Weights of a small transformer language model.
Size: 9 layers, 4 heads of 64, vocabulary 8609, 9.58M parameters.
Architecture: LayerNorm before each block, tied embeddings.
Training: a variant of Muon for these matrices, 10779 steps.
Each number is 128 + 32 x the weight over its row's rms, rounded and kept within 0 to 255. Layers, rows and columns count from 0. The size above them is the row's rms in percent of the matrix's.

# layer 2 attention value, 256x256, rms 0.0597, rows 36-63, columns 0-63
size [ 98  95  88  94 104  94  93  95  97  92  90  98  92  91  91  90 101  92  96 100  95  93  98 104  98  93  88 104]
[[182 142 155  89 163 115 112 107 143 122 144 176 167 160  49  94 104 103 132 108  99 132 107 187 124 130 148 137 175 110 178  75 108  82 116 166 131  44 138 138 112 125 176 155 185 165  87 126 161  91  56 138 127 151 136 145 119  76 125 116 135  69 103 141]
 [100 154 118 148 112 137 144 123 126  75 130  83 123 147 131  84 145 118  86 145 154 103 100 161 130  96 181 153 158  93 148  89 114 114  91 169 108 152 189  75  85 136 105 143 157 144 116 139  87 104 126 105 100  88 101 101 121  79 164 125  97 115 123 176]
 [114 149 133  96 172 143  98  80 113 119 145  82 130 139 179 151 150 167 166 168  55 161 166 122 145 154  86 124 156 165 165  89 189  80 140 160 125 150 107 134  73 161 137 133 175 191 125  77 144 136 140 122 112 127 101 131 120 153  81 132 127 144 133 138]
 [155 130 103 164 144 104 182  99 176 189 127 146 183 131 152 170 131 110 118 154 132  99 181 101 126 142 111 119 141 117 101 119 115 135  91  99 107  85 130  78 144 131 125 101 124 102 176  91 162 114  89 133 118 133  78 131 102  85 117  82  90 134  67 153]
 [120 129 147  56 123 126 124  97 170 149 112  98 100 187 129 117 101  98 129 167 152  89 181 102 170 180 128 126 152 146 141 127 168 149 132 165 134  94 160 119 112 122 119 111 122 122 144 157 156 171  59 150 135 147 102 130 169 165 159 134 159 129 155  64]
 [163 127  72  91 130  97 134  91 146 158 179  92 117 133 155  87 171 114 139 109 116 146 117 134 136 158 103 141 145 168 130 112 134 137 109  43 143  73 141 103 116  99 118  83 117 162  94 180 136  63 156 119 121 153 149 124 171 124  51 117 104 123 119 120]
 [144 189 106 110 115 107 139 150 151 138 148 182 170 122 118 125 133 142 136 183 115 113  94 113 128  89 164 162 126 160 145 102 177 140 127  97 111 141 130 143  97 145  73 188 158 169 143 146  87  94 106 154 113  79 163 104 159 132 120 155  59 131  97  93]
 [110 166 118  78  85 119  93  99 107 146 191  65 118 154 131 120  77  99  92 153 176 154 137 173 183 141 124 118 154 102 141 103 153 122 193 157 136 150  94 197 131 197 179 175  76 119  33  83 118  79 183 140 121 151 167 127 139 169 141 125 116  54 176 126]
 [ 88 151 177 114  74 143 159 144  86  33 106 118  81 115 104 113 135  83 105  63 145  89 167 144 145 157 155  77 104 137 143 159 146 126 151 187 123 173 116 112 172 141 128 117 133  88 153 118 163 131 137  82 207 122 105 131 121 156 132 101  92 160 148 166]
 [138  79 110  57  81 115  94 148 118  99 149 162 188 137 222 116 184 160  77 129 127 147 102 164 130  93 147 142 140 180 144 140 134 124 111 141 156 149 121 105 114 122 221 185 128 156 103 121 114 123  94 128 117 165 198 153 130  80 116 119  85 111 160 103]
 [171 133 170 207 149  87 131 121 132 147  77 113 157 159 103 101 148 131 164 166 156 103  97 101 127 172 146 102 135 113 133 185 131  98 123  60 175 171  99 169 165 126 156  79 102 112 169 105 125 134 131  89 153 114 120 141 148 133 127 138 191 122 101 130]
 [ 63 141 218 137 112 109 105  97 127 161 124 115 109 160 163  89 145 139 148  83 112 129 114 110 118 106 178 124 146 187 109 145 193  82 134 132 125 153 108  93 130 125 122 133 133 157 119 144 125 121 110 104  88 135 125  91  95 149 118 154  86 162 151 147]
 [107 199 100 145 154 101 127 130 153 136 127  86 127 160 121 106 196 103  94 133 149 230 128 150 147 197 128 132 125 116 124  89  76 108  90 131  96 139  63 145 123 103 149 134  69 120 147 140 143 111 164  93 118 106 131 164 111 167 112  45  74  87 119 135]
 [147 104 129 142 144 158 116 172 133 158  42 139 158 146 139 111  67 106 151 159 140 108 178 114 155 135 115 136 110 167  90 183 164 165  83 147 100  84 156 104  97 153  64 149  72 103 149 165 144 172 146 162  86 133 125 137 161 135 161 119  83 118  93  94]
 [130 134 119 147  94 139 112 194 104  88  80 121 149 155  82 145  89 158 163 167 108  64 150  88 130 157 105 164  90 121 112 145 121 138 138 139  91 131 127 103 131 177 125 180 119 137 140 168 152 111  86 145  97 107 126  63 134  93 166 101 129 105 117  71]
 [103 172 125 166 121  98 164 112 141 111 163 116 119  73 126 118 146 142 111  68  92 176  87 142  87  67  96 141 143 144 158  89 113 194  93 183 159 155 111 155 141 113 151 112 166 144 143 100 141 115 177 115 151 132  77 193 131  86 136  94  97 113 123 142]
 [100 151 105 141 125 157  77 146 150 104 114  88 105 112 211 122 110 173  98  76 170 171 175  89 127  64 165 120 139 148 115 166 154 156 109 134 121 139 129 113 163 142 165 137 135 119 111  99 139  62 147 134 110 108 152  98 138 104 159 144  87 125 157 146]
 [127  86 133 152 146 169 115 132  96 183 146 102 140 128  87 165  79 128 141 212 127  82 123 141 138 136 178 123  97 130 109 116 120 178 117  87 115 118 125 144 138 131 176 201 175 131 142 108 136 122  38 149 135 160 149 125 119  97 102 141 124  78  79 156]
 [ 87 117 121 141 133  77 125 108 105 166  64  56 107 138  97  82 115 107 157 124 148 130  80 133 186 214 128 134 128 114 129 122 152 193 130 203 126  95 112 116 139 137 103 117  88  98 196 154 139 166 154 141 137 132 181 107 127 118 147 186 175 141  93 150]
 [110 148 151 118  98 167 137 107 128 145 244 164 146  75  79  88 131 174 135 112 148  95 126 188  97 177 121 144 132 132 116 176  54 160 144 171 145  77 125 153  95 118 138 186 126 179 137 149 170  68 196 144  70 152 113  84 104 131  92  87 128  82 161 118]
 [187 171 103 183  59 146 107  84 134 107 175 156 161  99 116 116 143 111 131 148 125 179 100 144 125 134 135 139 127 133 191 125 121 153 154  86 100 147 116 124  89  80 117 114  97 147 142  89 111  63 153 142 145 108 113 171  96  77 144 161 128 122  86  92]
 [129  92 160 194 117 145 149 123 160 127 172 158 148 141 143 132 163 119 180 140 126 106 119 102 116 115 162 120 162 147 102 111 106 123 137  91 149 127 128  69 154 111 117 138 116 103 183  90 119 148 192 127 136 100 178  93 156 139 136  89  77 122 115  89]
 [142 171 148 132 166 166 142 150  70 110 103 172  98 120 187 165 124 173 137 137 168 150 140 146  92  73 168 132  41  98 124  86 160 139 136  84  68  99 146 128  76 126 116  75 211 108 133  87 107 126 134 172 115 130 108 117  84 148 145  98 134 137 143 176]
 [101 149 143  83 115 134  86 157 158 149 127 155 177 114 109 138 110 145  97  64 138  95 124 117 120  93 150 142 153 140 134 127 152  53 103 171  94 142 166 141 152 138 120 179 159  87  84 126 142 163 100  97 177 175 138 172 146 102 191 158  71  83 152  84]
 [143 104 132 101 103 127 107 175 113 136 139 159 143 123  99 144 170 140 116  77  75 134 100 157 115 173  99 115 140  78 114 140 138  95 131 163 125  85  98 107  98 129 164 125 134 143 136  77 144 109 119  67 159 175 111 119 118 114 168 136  83  76  84 167]
 [138 155 150 191 130 109 120 148 162 173 150 145 121 201 128 169 123 151 135 168 163 101 149 143 132 101 129 166  99 151 153  90 176 124  86 176 105 187 106 189 182 128 114  95 117 124 153 177 133 139  97 137 100  75 119 128 179 169 150 106 142 127 118 132]
 [181 153 103 124 111 117 111 111 107 106 116 131 185 126 152 140 120 110 126 147 107 148 180  99 172 133 120 189 107 122 173 106 105 136 177 100 112 167 111  70 175  71 149 197 121 174 178 152 119 115 109 134  54 159 128  71 113 139  64 127 121 145 121 108]
 [172  94 175 135  84 134  92 155 169  91  38 115 110  63  84 107 147 124 107 127 135 102 147 174  89 116 105  85 166 154 152  58 178 151  87 183 141 140  84 152  92 132 175 147 120 148  98 130 155 100  78 122 109 102 160 164 100 159 101 163 110 164  77 171]]
# layer 2 attention output (transposed), 256x256, rms 0.0762, rows 36-63, columns 0-63
size [119 115 111 105 136 116 117 110 125 119 110 114 109 110 114 108 122 117 114 116 113 122 119 132 118 116 110 119]
[[ 61 127 179 161  66 128  70 150 107  60 113  79 140 121 118 149 113 119 170 114  83 165 149 109 139 149 183 174  77 124 190  92 158 198 153 144  81  59  98 103  98  87  93 117 126 167  90 162 126 158 168 100 118 111 149 128 162 174 158 119  99 106 161 115]
 [ 98 152 107  95 133 106 105 142 119 156  85 120 109 180 128 182 161  92 115 181  97 127 160 114  69 153 100 126 124  98 131 140  91 104 140 140  98 116 115 130 134 134 146 120 130 150 141 126  72 186  67 199 125 154 151 155 104 101 165 147 155 147 109  86]
 [116 119 154 140 116 133 133  85 157 168 103 161 132 164 157  93 118 127 167  61 171 101 123 164 175 108 152 115 197 100  65 101  70 118 136 120  86  91 164 197 168 100  83  88 161  98 193 143 154 137 115 122 164 148 106 139 146 155  47 112  63 126 141  68]
 [ 93 136 115 132 154 122 101 132 116 113 104 124 149 104 120  93 168 117 118  90 147 102 129 119 168 104  99 145 150 131 123 102  75 118 153 139 110 124 122 131  93 154  94 169 103 135  92 158  94 195 140  81 150 108 102  98 133 141  67 151 131 120 168 145]
 [ 99 166 102 140 160 176 138 123  96 116 131 167 125 105 137 121 110 178 170 126 172 144  79 193  86 145 106 165  71  88 163 186 174  90 155 153  71 126  65 161 110 136 100  95 156 160  97 144 150  84 110 149 172 123 108 120  54 114 126 125  75 141  91 146]
 [144 144  72 152 180 147 100 136 116 139 149 135 152 146 113 147  49 156 135 102 150 100 120 107 119 162 135 117  96  87 134 146 136 123 170 159 120 131 142 133 185 140 110 186  79 104 134 131 101  92 139 116 167 117 136 111  91 127 115 145 130 164 163 124]
 [128 150 158 119 131 125 169 150  69 169 167 120 143 149 109 141 101 127  86 116 201 115 120 149 115  74  81  75 107  78  89 159 131  87  91  98 172  98  73 178 107  85 167 100 125 116 117 123 126 156 147  83 149 160 110 132 102  90 159  63 146 196 104 134]
 [133 111 126 142 124  97 152 137 170  67  67 142 176 105 132 164 131 102  72 114 121 167  95 140 105 123 157 154 129 120 164 145 137 156 128 171 136 138  79 134 149  84  17 156 210  85 142 120 176 182 132 122 141 131 114 127 134 166 189 104 164 149  99 129]
 [112  96  84 120 103 108  96 150 170 131 158 127 137 114 165 106 106  77 142  97  87 179 136 124 102 140 169 157 132 138 136 138  79 131  93  94 157 159 171 110 135 159 158 157 129 136 113 105 171 110 112 159 134  91  73  59 147  92 154  83 130 134 152 124]
 [ 82 109  83 104 102  82 114 136 104  95  84 124 153 150  72 143 123  81 203 113 123 146 111 100 114 181 147 185 132 126  99  84 159 168  81 122 129 101 143 124 141 107  19 135  82 164 119  94 156 153 110  82 160 126  99 102 110 136 134  99 163 156 144 104]
 [177 107  84  72 147 142 136  84 109 120 132 127 102 102 172 109 103  98 162 145 115  83 125 137 128  94 114 156 112 156 141 172 165 107 112 152 203 116 168  80 149 147 116 118 119  77  98 108 115 103 129 144 136 107 127 175 152 131 118  81 118 137 114 136]
 [152  86  89  99 151 127 108 159 112  74 134 157 111 138 129 113 136 158 170 114  87 180 135 219 133 152 118  75  91 100 140 139 123 141 110 127  92 149 112 158  87 177  83 167 105  72  88 114 111  75 110 161  92 108 139 161 103 132 107 150 218 107 100 122]
 [142 137 136 130 144 201 174  67 131 170 104 120 159 134 185 145 163 187 115 124 170  21 108 162 101  74  90 126 100 113 138 141 131 129 101 154  90 114 147  92 145 193 103  97 167 134 143 157 134  86  81 114 141 161 131  51 173  91 120 177  74 126 134  98]
 [151 160  80  98 138 118 157 142 111 137 176 109 159 172 116 141 138  92  91  73 129 131  97 145 104 156  60 128 126 124 119 107 102  98 107  70 124 160 113 137 144 172 137  97  84 187  46 149 130  95 130 141  89 143 126  92 138 144 127 119 172 197 137 166]
 [141 150 142 108 119 180 192  77 116 107 183 139 111 205 114  81 129 130 115  97 147 120 114 154 169  96  80 130 139 135 126 173 131 118 132 151 115 117 127 182  64 131 156 144 117 133  98 104 128  98 101 150 143 152 125 148  58 132 119 176 120 154 173 176]
 [121 110 145 136 129 112 101  94 117 170 149 155 107 101 149  99 132  88 133 148  80 120 129 135 111 195 125 147 143 148  95  91  84 152 129  93  95 166 154 153 116 141 132 124 125 131 162 121 101 145  85 129 150 110 151  42 141  61 127 108  50 194 143 142]
 [128 108  85 122 151 107 160 123 152  88 123 127 136 166 101  71 141 138  67 156 132 101 109 119 159 186 116 129  97 157 146 149 140 126 156  52  87 166 130 128 115 147 101 171 134  91 155 123 155 130  68 139 107 143 111 111  75 195 201  70 153  91 117  95]
 [138 134 126 136 184 151 159 127 176 115 138 129 177 110 142  97 139 128  98  91 126 111 106 101  99 135  82  90 112 145  94 113 127  73 213 120 117  56 108  80  58 138  66 127  70 159  89  90 166 117 153 157  95 106 130 167 196 117 124  93 133 161 112 132]
 [143 129  75 129 133 164 101 137 140 117  98 180 158 104 147 165 136 127 112 147 141 139 144 120 121 112  83 222 116 144 111 119 146  79 100 151  84 141  94 155  82  89 138  77 124 156 137 141  86  44 107 122 150 120 136 108  90  98 151  99 169 131 105  99]
 [ 86 139 171 156 130 116 178 111 126  86 106  92 126 120  72 143 159 131 140 128  88  74 148  72 122 203  93 160 172 162 132 110 142 159 200 122  98 152 115 108  94 109 124 124 177  71 135 109 117 158 116 113  79 148 109 126 181 139 108 163  88 142  95 121]
 [ 93 113 109 135 140  98 161 110 117 113 132 121 147 133 118 111 145 161  88 128 182 157 130 132 136 103 110  79 142 173 170 137  95  96  98 147 105 126 137  97 158  63 159 164 146 109 127  93 110 176  78 147 180  45 114 128 174 186 111  75 145 146 147  62]
 [135  87 123 119 171 124 145  94  95 159  80  98 117 130 121 154 161 135 163  99 165 166 113 106 155 142  83 146 175 104 164 141  84 127 100 167 142 145 124 144 139 129 167 156 114 179 112 122 112 107 122 132 142 164 168 177 100 125 153  93 165 187 179 110]
 [135 136 105  94 141 118  80 143 191 124 136  38 153 144  44 119 184 146  88 154 117 140 164 138 119 157 187 120 154 165 104 157 116 141 109 110 148 197 129 159 144 152 129 132 174 142 133 105  91 167 129  48  93 124 171  83 151 173  93 102 113 128 133  74]
 [137 136 173 154  82 106 123 100  99  98 163 131 127 156 118  82 130 107 169  96  99 140  90 135 125 113  89 159 130 149  85  99 158 182 133  99 145 103 142 172 121 107 142 110 112 171 152 205 157 145  77 143 105  92 141  70 114 145 199 102 194 102 209 197]
 [141  84 150 161  93  98 146 147 124  98 167 131 104  35 145 112 150 170 153 131 139 117 105 186 136 176  86 152 130 123 165 145 112 101  93 127 154 162 145 141 149  91 135  78 118  99 112 135  60  91 131 166 112 136 103 131 160 139  92 131 126 142 144 117]
 [108 146 224 111 129 192 157 132 116 189  89 128 125 142 109  76 117 136 131  90 162 167 103 115 122 136  62  57 131 139 132 109 137 110  94  99 169  60 104 117 176 100 168 117  96 118 111 111 125 133  84  82 106 167 172 123 100 146 157  95  73 174 166 176]
 [ 90 124 134 160 163 203 163 101 141 113 120 108 163 128  99 152 173 138 125 213 147 143  96 102 111  95 125  98 100  79 125 123  77 130 100 174 122 109 107 181  87 174  95 110 126 171 111  64 167 103 152 174 160 198 144 158 134 132 108 104 137 106  86  42]
 [ 68 133 178 196  83 147  88 137 136  80 133 164 142 140 122 133  66 109 133 100 102 169 105 101 136 167 126  90  96 106 129 111 102 172 124 129 110  66 169  69 116 142 153 105  98 166 143 189 161 128 109 174 163  75  87 169 158 138 145 157  94  96 141 131]]
# layer 2 attention query, 256x256, rms 0.045, rows 64-88, columns 0-63
size [113 105 115 102 103 101 109 100  95 103 104 123 106  91  99 108 107 115  99  98 111 105 102  99  99]
[[159  48 164 128 172 149  96 110  81 186 113 177 141 179  82 177 134 142 170  87  62 129 109 104 133 138 154 172 164 125 106  95 129 150 152  89 170 120 106 120  85  48 124 116 121 163 158 100 109  86 100 116 146 141 164 142 124 126 131 142 145  86 121 185]
 [128 131 106 168 148 141 131 123 117 122 138 159 105  94 128 173 131  45 139 183 183 101 105 117 136 113 175 122 123 135 109 144 162 135 157  90  99 135 106 131 141 101  92 123 129 109 103 102 115 140 167  89 106 140 131 137 177 146 108 154 135  74 152  96]
 [101 221 156 158 144 118 140  83 155 132  90 133 125  95 152 115  91  35 139 154  97 147 139 138 105 124 117 120 133 164 158 111  66 144 114 203 129 123 184 150 120  87 117 182 134 140 141 144 150 162 103 149 177 107 108 110 108  93 101 112 147 162 160 119]
 [ 88 123 119 120 119  96 119  99  77 112 170 117 178 104 157  81 151  89 105 162 161 142 138 154 137 136  92  90 141 112 121 188 187 144 127 148 155 155 130  87  69 127 118 120 161 185  83 151 136  73 139  90  94 148 141  98 107 107 167 136 161 107 101  97]
 [206  58 112 120 133 147  99 160  91 120 110 133  96 195 133 132 122 166 131 116 122 117 109  98 113 144  76 160  57 177 174 149 171 132 136 106 131 133 114 152 126 146 139 153 146  90 107 116 107  98 168 154 112 160 125  99  72 140 140 125 125 159 164 176]
 [115 140  96 150 141 102 167 124  75 105 137 137  87  83 137 132 130  85 151 143 118 158 118  85 133 141  77 106 135 165 122 123 107 100 144 107 128 118 118 189 138 114 135 151 131 137 124 156 102 178  92 153 139 119  90 155  71 126  70 138  88 140 193 119]
 [167 144  62 106 125 115 146 129  73 152 146 101 115 128 161 131 198 142  97 182 113 127  93 150 104 118 152 151  89 128  51 156 122 161 106 119 134 124 152  92  71 118 137 118 101 163 132 138 119 150  97  75 102 151 157 126 133 159 173 124 187 130  90  99]
 [124 111 117 154 123 118 108 132 105 114 140 125 155  89 103 168 146 112  71  73 135  99 123 141 141 125  99 130 127 134 158 102 151 157 138 128 193  87  81  49 161  86  71 119 137  76  87 103 162  67 149  86 162 163 141 122 130 127 118 145  85 103 140 145]
 [137  90  96 111 116 165  86 108 150 198 182  92 128 150 133 166  92 175 153 201  92 103 115 116 140 165 124 123 100  84  98 135 164 125 165 130 102 144 129  89 164  96  99  40  84 135 151 126 163 126 179  87 123  50 149 135 134 135 115 121 145  94 123  58]
 [ 85 155 170 128 141  99 141  82 139 116  75 130 183 147 195 115 112  78 151 162  72 111  99  67 115 159  81 160 139 160 155 101  76 160  96 120  57 163  65 148 100  50  78 105 114 146 106 116 115 151 139 170 135 127 111 124 106 100  56 105 138 139 114 118]
 [ 84 125 171 146 162 114 154 125 112  70 204 159 158 120 131  55  80  91 174 132 104 124 135 121 108 134  90 110 173  92 123  83 145  64 140 199  92 167 105 111  92 129 126 162 168 135 143  91 179 135 124 126  98 116 126 121  85 129 125 114 127 163 130  93]
 [104  79 115 103 180 122 127  84 139 154 117  98 102  88  77 176 133  67  82 148 159 130  80 145 140 144 135 184 142 116  84 173 138 116 128 101 122 104 153  71 140 155 125 104 120 181 130 107 171  94 149 129  93 133 170 160 101 120 133 131 151  86 134 128]
 [181 134 157 148  94 143  93 129 181 126 141 105  75  79  92 194 150 157 162 113  79 132 137 152  99 177 145 185 152 136 122  96 151 115 127 136 103 115 156 117 124 153 119 144 163 135 157 114  99  91 125 112 136 148  60  74 113 146  79 128 147 155 137 160]
 [126 164  79 142  99 135  70  29 104 131 151 114 138 163 119 169 132 146 127 114 118 111 108 136 117 136  90 182 136 146 139 142 164 110 140 136  96 169 116 143 159 207 160 156  83  54 178 139 158 159 112 124 113 184 146 133 136  90  98 155 139  82  85 119]
 [108 102  86 163 114 181 136 119 137 130 113 160 117 140  83 123 151 136 134  93  31  89 116  99 105 175 107 158  95 108 155 111 111 171  75 135  78 118 133 120  51  80 110 143 147  99 109 107  49 107 130 146 133 148 124 110 124 137 105 129 161 134 125 182]
 [153  64 121 178 105 120 148 172 135 174 127 139 135 125 140  93 122 164 127  86  55 135 144  94 115 134 134 121 121 156 109 161 143 127 134 147 176 113 160 106 176 160 141 141 134  73 173 105  78 103 121 115 100 156  68 136  95 147 178 114 131 134  54  99]
 [124  41 137 160 119 126 123 170  84  82  78 125 167 102 138 142 161  92 171  94 170 101 183 123  51 134 143  96 170 150 129 120 127 122 114 138 201 155 104 140 146 156 175 128 127  94 121 108 102 145 114 108 128 163  73  69 121 116 155 102 118 137 150  97]
 [148 161  95 157  83  77 119  76  72 157 170 110 129 143 101 173 131 121 109 151 165 192 124 184 136 146 111 184  97 101 131 158 114 131 127  88 128 109 140 158 202 134 155 110 114 197 166 161 106 129 141  56 165 164 138  73 107  87 129 126 190 186  74  78]
 [137 139 183 116  88  97 112 149 102 110 131 156 142 162 132 134 107 175 137  96 139 111 129 128 104 160 154 140 153 108 105 122 159 190 153  94 120 140 144  94 133 205 122  54  92  74 149 185 168 173  79 151 119 177 126  84 103 108 140 105  90 104  87 127]
 [153 158 127 158  94 147 121  59 133 166 124 191 127 154 104 164 128 113 131 104 125 146 181 127 139  96  70  89 168 150 164  98 161  98 119 132 111  51  86 163 152  46  79 156 165 171 140 150 139  66  92  96 117 107 142 124 211 113 122 137 120  81 145 149]
 [134 153  93 147 137 147 120  91 159 103  63 146  90 133 142  99 119 168 148 108 103 141 113 127 145 155  89 133 122 180 120 140 140 141 148 126 121  86 162 181 110 142 125 128 123 116 145 157 119  76  80 117 112 108  18 115 154 114  90 162 103 122 127 157]
 [180 121 125 155 132 124  66 137  62  68 126 136 139 217 167  96 109 105 123  60 141 134 113 130  93 109 200 116 169 101 160 108 157 139 114 107 170 179 102  90 130 113 174 134 111  94 156 114 146  89 106 155 100 147  78  94 106 124 151 140 144 118 135 127]
 [100 111 138 144 142 169 175 167 133  73  83 181  70 153 107 165 145  56 113 127 154 119 101 150 133 129 141 172  93 164 118 136  96 156 152 117 121 107 129 117 101 126 105 221 124 104 131 115  77 110 133 153 107 192 141 150 164 200 111  98 157 138 132 166]
 [144 148 158  87 122 133 157  81 110 140 112 117 175 124  94 155  85  99 155  91 192  93 155 173 200 113 106 165 101 138 149 112 139 147 128 142 138 107 125  93 150 121 129 129  72 146 117 165 145 122 100 150 133 168 133 131 143 118 135 146 145 155 131 113]
 [127 189 113 149 104 134 137 116 103 112 100 112  99 132 162 149 168 171 167 138 153 113 142 118 119 140 103 103 127 169 150 173  67  84 125 155 138 177 109 142 195 115 151 166 127 148 171  73  67  75 126 119 187 200  77  80 119 100 129 132 138 173 129 110]]
# layer 2 attention key, 256x256, rms 0.0475, rows 64-87, columns 0-63
size [106 110 116 105 107 115 114 107 101 104 118 118 115  95 106 111 116 122 108 106 113 116 103 101]
[[163 161 142 109 150 132 131 114 147  79 185  92 185 130 124 101 149 140  72 118 164 157 130 164 109 144  84 136 101 111 143 174 170 103 145  98 104 146 105  90 103  99 110  96  91 101 140 158 109 138 131 122 115 118  72 201 143  81 115 110 142 174 121 131]
 [108 110 102 146 132 146 151 122 139 104 162 120 111 111  84 107 138 145 172 171 132 130 133 114  59  99 202  66 134 143  87 154  88 156 127 142 110 160 116 140  71 144 111 149  59 102 144  66  99 122 136 142  89 116 111 128 131 160 141 147 112 125  80 147]
 [132 112  84 145 132  97  81  84 125 128 120 140  94 135  99 129  98 105 173  97 178  51  49 128 126 166 174 135 137 143 103  92 127 153 126 140  90  81 128 126  90  76 159 135  76 132 113 141 158 140 146 102 152 170 138  76 153  98 115 138 163 126  92 109]
 [122 133 149 129 177 182 130 145 101 131  76 139 162 160 127  86 102  81 183 122 129  79 163 112 123  76  49 116 188 136 127 158 148  66  98 140 120 127 147  88 185 107 137 132 118  83 162 187 152 137 154 143  73 113 116 134 122 142 148 156 180  77 141  86]
 [149 160 128 147 105 168 101 174 115 144 133  62 174 143 143 112 109  92 114  88 171 150 102  96 158 159 117 129 119 119 111 116 124 116 115 167 153  88  78 173 114 117 117 153 156 151 159  99 157 126 143 108 132 107 171 140 157 148 127 160  43 143 123 121]
 [165 128 121 140 138 191  74  36 143  88 110 130 147  95 116 133  78  68 153 107 139  98 132 130 154 104 170 100 201 140 154 132 159 153  81  81 171 162 166 159  88  80 102 152  84 110 144 132 123 121 130 124 150  86  96 101 138 155 150 173 188 183 184  97]
 [169  87 147  80 100 125 170 168 127 136 130 151 130 105 112 112 138 167 109  99  69 191  88 161 101 162  70 150  93 135  80 122 183 141 100 107 162 103 157 151 148 108 129 141 146 104 128 112  90  92 167 151 161  83 123 189  82 103  40 168 219  96  98 149]
 [119 170 190 166 115 143 114 109 183 142 115 143 136 132 128 136 153 121 106 137 138 132 130 129 124  62 102 107  86  93 128 146  74 114 123 117  87 141 118  63 176 124 113 149 136 112 121  84 124  85 130 153  88 112 108  89 128 168  81 157 150  90 115 189]
 [162 140  61 167 113 109 153 168 164 112 158 229 107 144 157  86 124 206  98 150 134 152 128 102 139 123 171 184 152 141  85 130 111 165  71 121 108 201  79 100 106 148  53 131 102 151 140  74 162  95 133 125 148  88 120 106 121 133 160 106 153  86 161 101]
 [138 143 105 137 161 123 174 117 107  70 135 120 123  54  73 133 107 150 165  86 202 113 135 168  91 144 139  82 131 108 137 158 119 107  88 165  51 160 158 108 186 113 146  59 124 103 168 129 149 171 155 105 127 163 167 147 114 129 210  84 140 131 115 129]
 [133 120  70 110 172  88 110 118  98 100  86 131 108 151 165 125 161 122 154 133 135 130 141  85 200 149 157 110  95 121 139 123 118 158 126 126 107 137 127 142 122 103 143 113  84 144  64 126 164 124 170 124  41 157 104  50 122 112 203 145 124 112 116 112]
 [142 148 106 131 109 183 104  99 103  96 145  92 102 175 102  81 146  94 148 155 125 169  86 110 136 129 181 105 165 130 144 130 148 142 141 139  92 146 139 110 142  83 108 100 109 121 167 127 124  66 172 110 113 136 144 123 154 150 164 126 120 171  89  58]
 [ 95  89 137  64 140  87 155 121 107 169 115 160 118 174  80 144 150  92 147 113 112 155  80 103  88 110 125 155 100  81 183 196 145 131 155 130 161 164 152 218 166 128 101 156 136 138  62 139 100 138 116 163 140 141 165 205 132 138  94 127 123 117  56 182]
 [159 114 142 161 140 116 118 141 125 143 136 132 101 123 163 104 126 144 101 110 160 154 120 115 158 113  82 128 118 105 146  98  96 134 132 153 165 109 148 157 143 146 129 106 143 135  84 113 150  83 200 103 147 100 121 100 143 146 158  98 112 140  82 114]
 [141  97 173  88 171 113 106 145 161 100 125 139 144 131 125  94 165 125 123 129 164 150 120  91 109 140  47 118  73  86 157 145 135 164 115 157 142 186 165 147 137 140 163  95 128 142 149 205 148 169 129  87  99 147 230 135 154 101 105 148 148 157  76 170]
 [104  98 119  90 132 134 101 138 142 124  97 101 122 178 146 135 163 154  88  86  95 103 122 129 105 165  55 102 161 110 145 166 165 141 135 142 119 149 147 134 188 144 140  88 199 152 164 186 132 152  78 155 129 143 117 127 160 108  98 155  82 115 161 209]
 [144  89 141  99 112 188  65  98 193 122 155 104 134 148 124 154  96  89 133 146 100 128 182 138 149  63 146 125 100 126 116 184 135 213  99 107 120  81 153 133 113 139 124 181 203  76  86 158 150 103 144 138 105 126 110  98  75 120 107 172 108  61 135 105]
 [163 145 121 181 157 161 189 150 119 184 151 135 108  99  91  94 136  93 136 147 136 197 120 115 159 119 133 128 139 126  91 155 127 154 113  55 141  58 133  92 200 136  96 101  84 102 118  75 131 176 157 168 152  90 159 104 124 103 116 155 134 134  99 113]
 [134 118 193  94 121 108 172  99 126 122  72 152  93 120  91 147 136 163 148 133 133 172 149 131  98 164 122 167 133 168 159  60 126 142  94 179 139 181  92 110 101 146 148 143  94  71  86 112 105  83  67 145  92 115 133  90  65  97  87 117 129 109 197 120]
 [114 147  84 145 120  99 106 121 136 117 186 148 139 131 156  99 116  96 162 197 169 132  99 119 143 136  81 115 110 172  93 165 125 103 130 124 199 161 144 164 115 123 142 139 123 144 160 110  98 200 131 118 155 137 114 198 171 163 158 128 243 139 114 103]
 [ 80 128 137  82 129  93 176  64 179 158  95 136 131 107  77 100 115  99  84 149 167 161 108 110 150 110  94 108 177 129 163 115 119 117  90 133 164 166  84 165 184 106 123 210 155  97 150 100 112 146  70 104 117 138  98 192 164 119 116  70 149 120 172 126]
 [114 156 129 145 132 164 127 131 179 174 179 143 158  97 124 111 120 148 103 148 121 166 202 159 119  75 193 130 118 119  76 187 142 102 167  96 114 114 111  87  80 123 152 168  88  79  94  95 103 105 167 135  99 148  86 165  95 182 119 173 103 153 113 165]
 [ 66 122 164 139 118 107 104  44 170  86 123  99 159 172 118 124 128 120 115 145 122 117 137 169  73 146  93  96  79 173 125 136 127 145 162 182 162 129 127  78 116 113 207  90 112  92 153 131 138 155 173  97 151 149 153 132 180 106 135 131  70 179  97 152]
 [126 141 122 231 165  83 144  87 106 117 115  83 106  58 130 171 137 140 145 127 158  99 122 153  42 131 137 134 119 136 131  93 112 113  52 150 116 156 136  68 114 137 193  84 132  50 133  87 129 141 143 102 168 139 131  78 123 136 163 126 109 169 139 108]]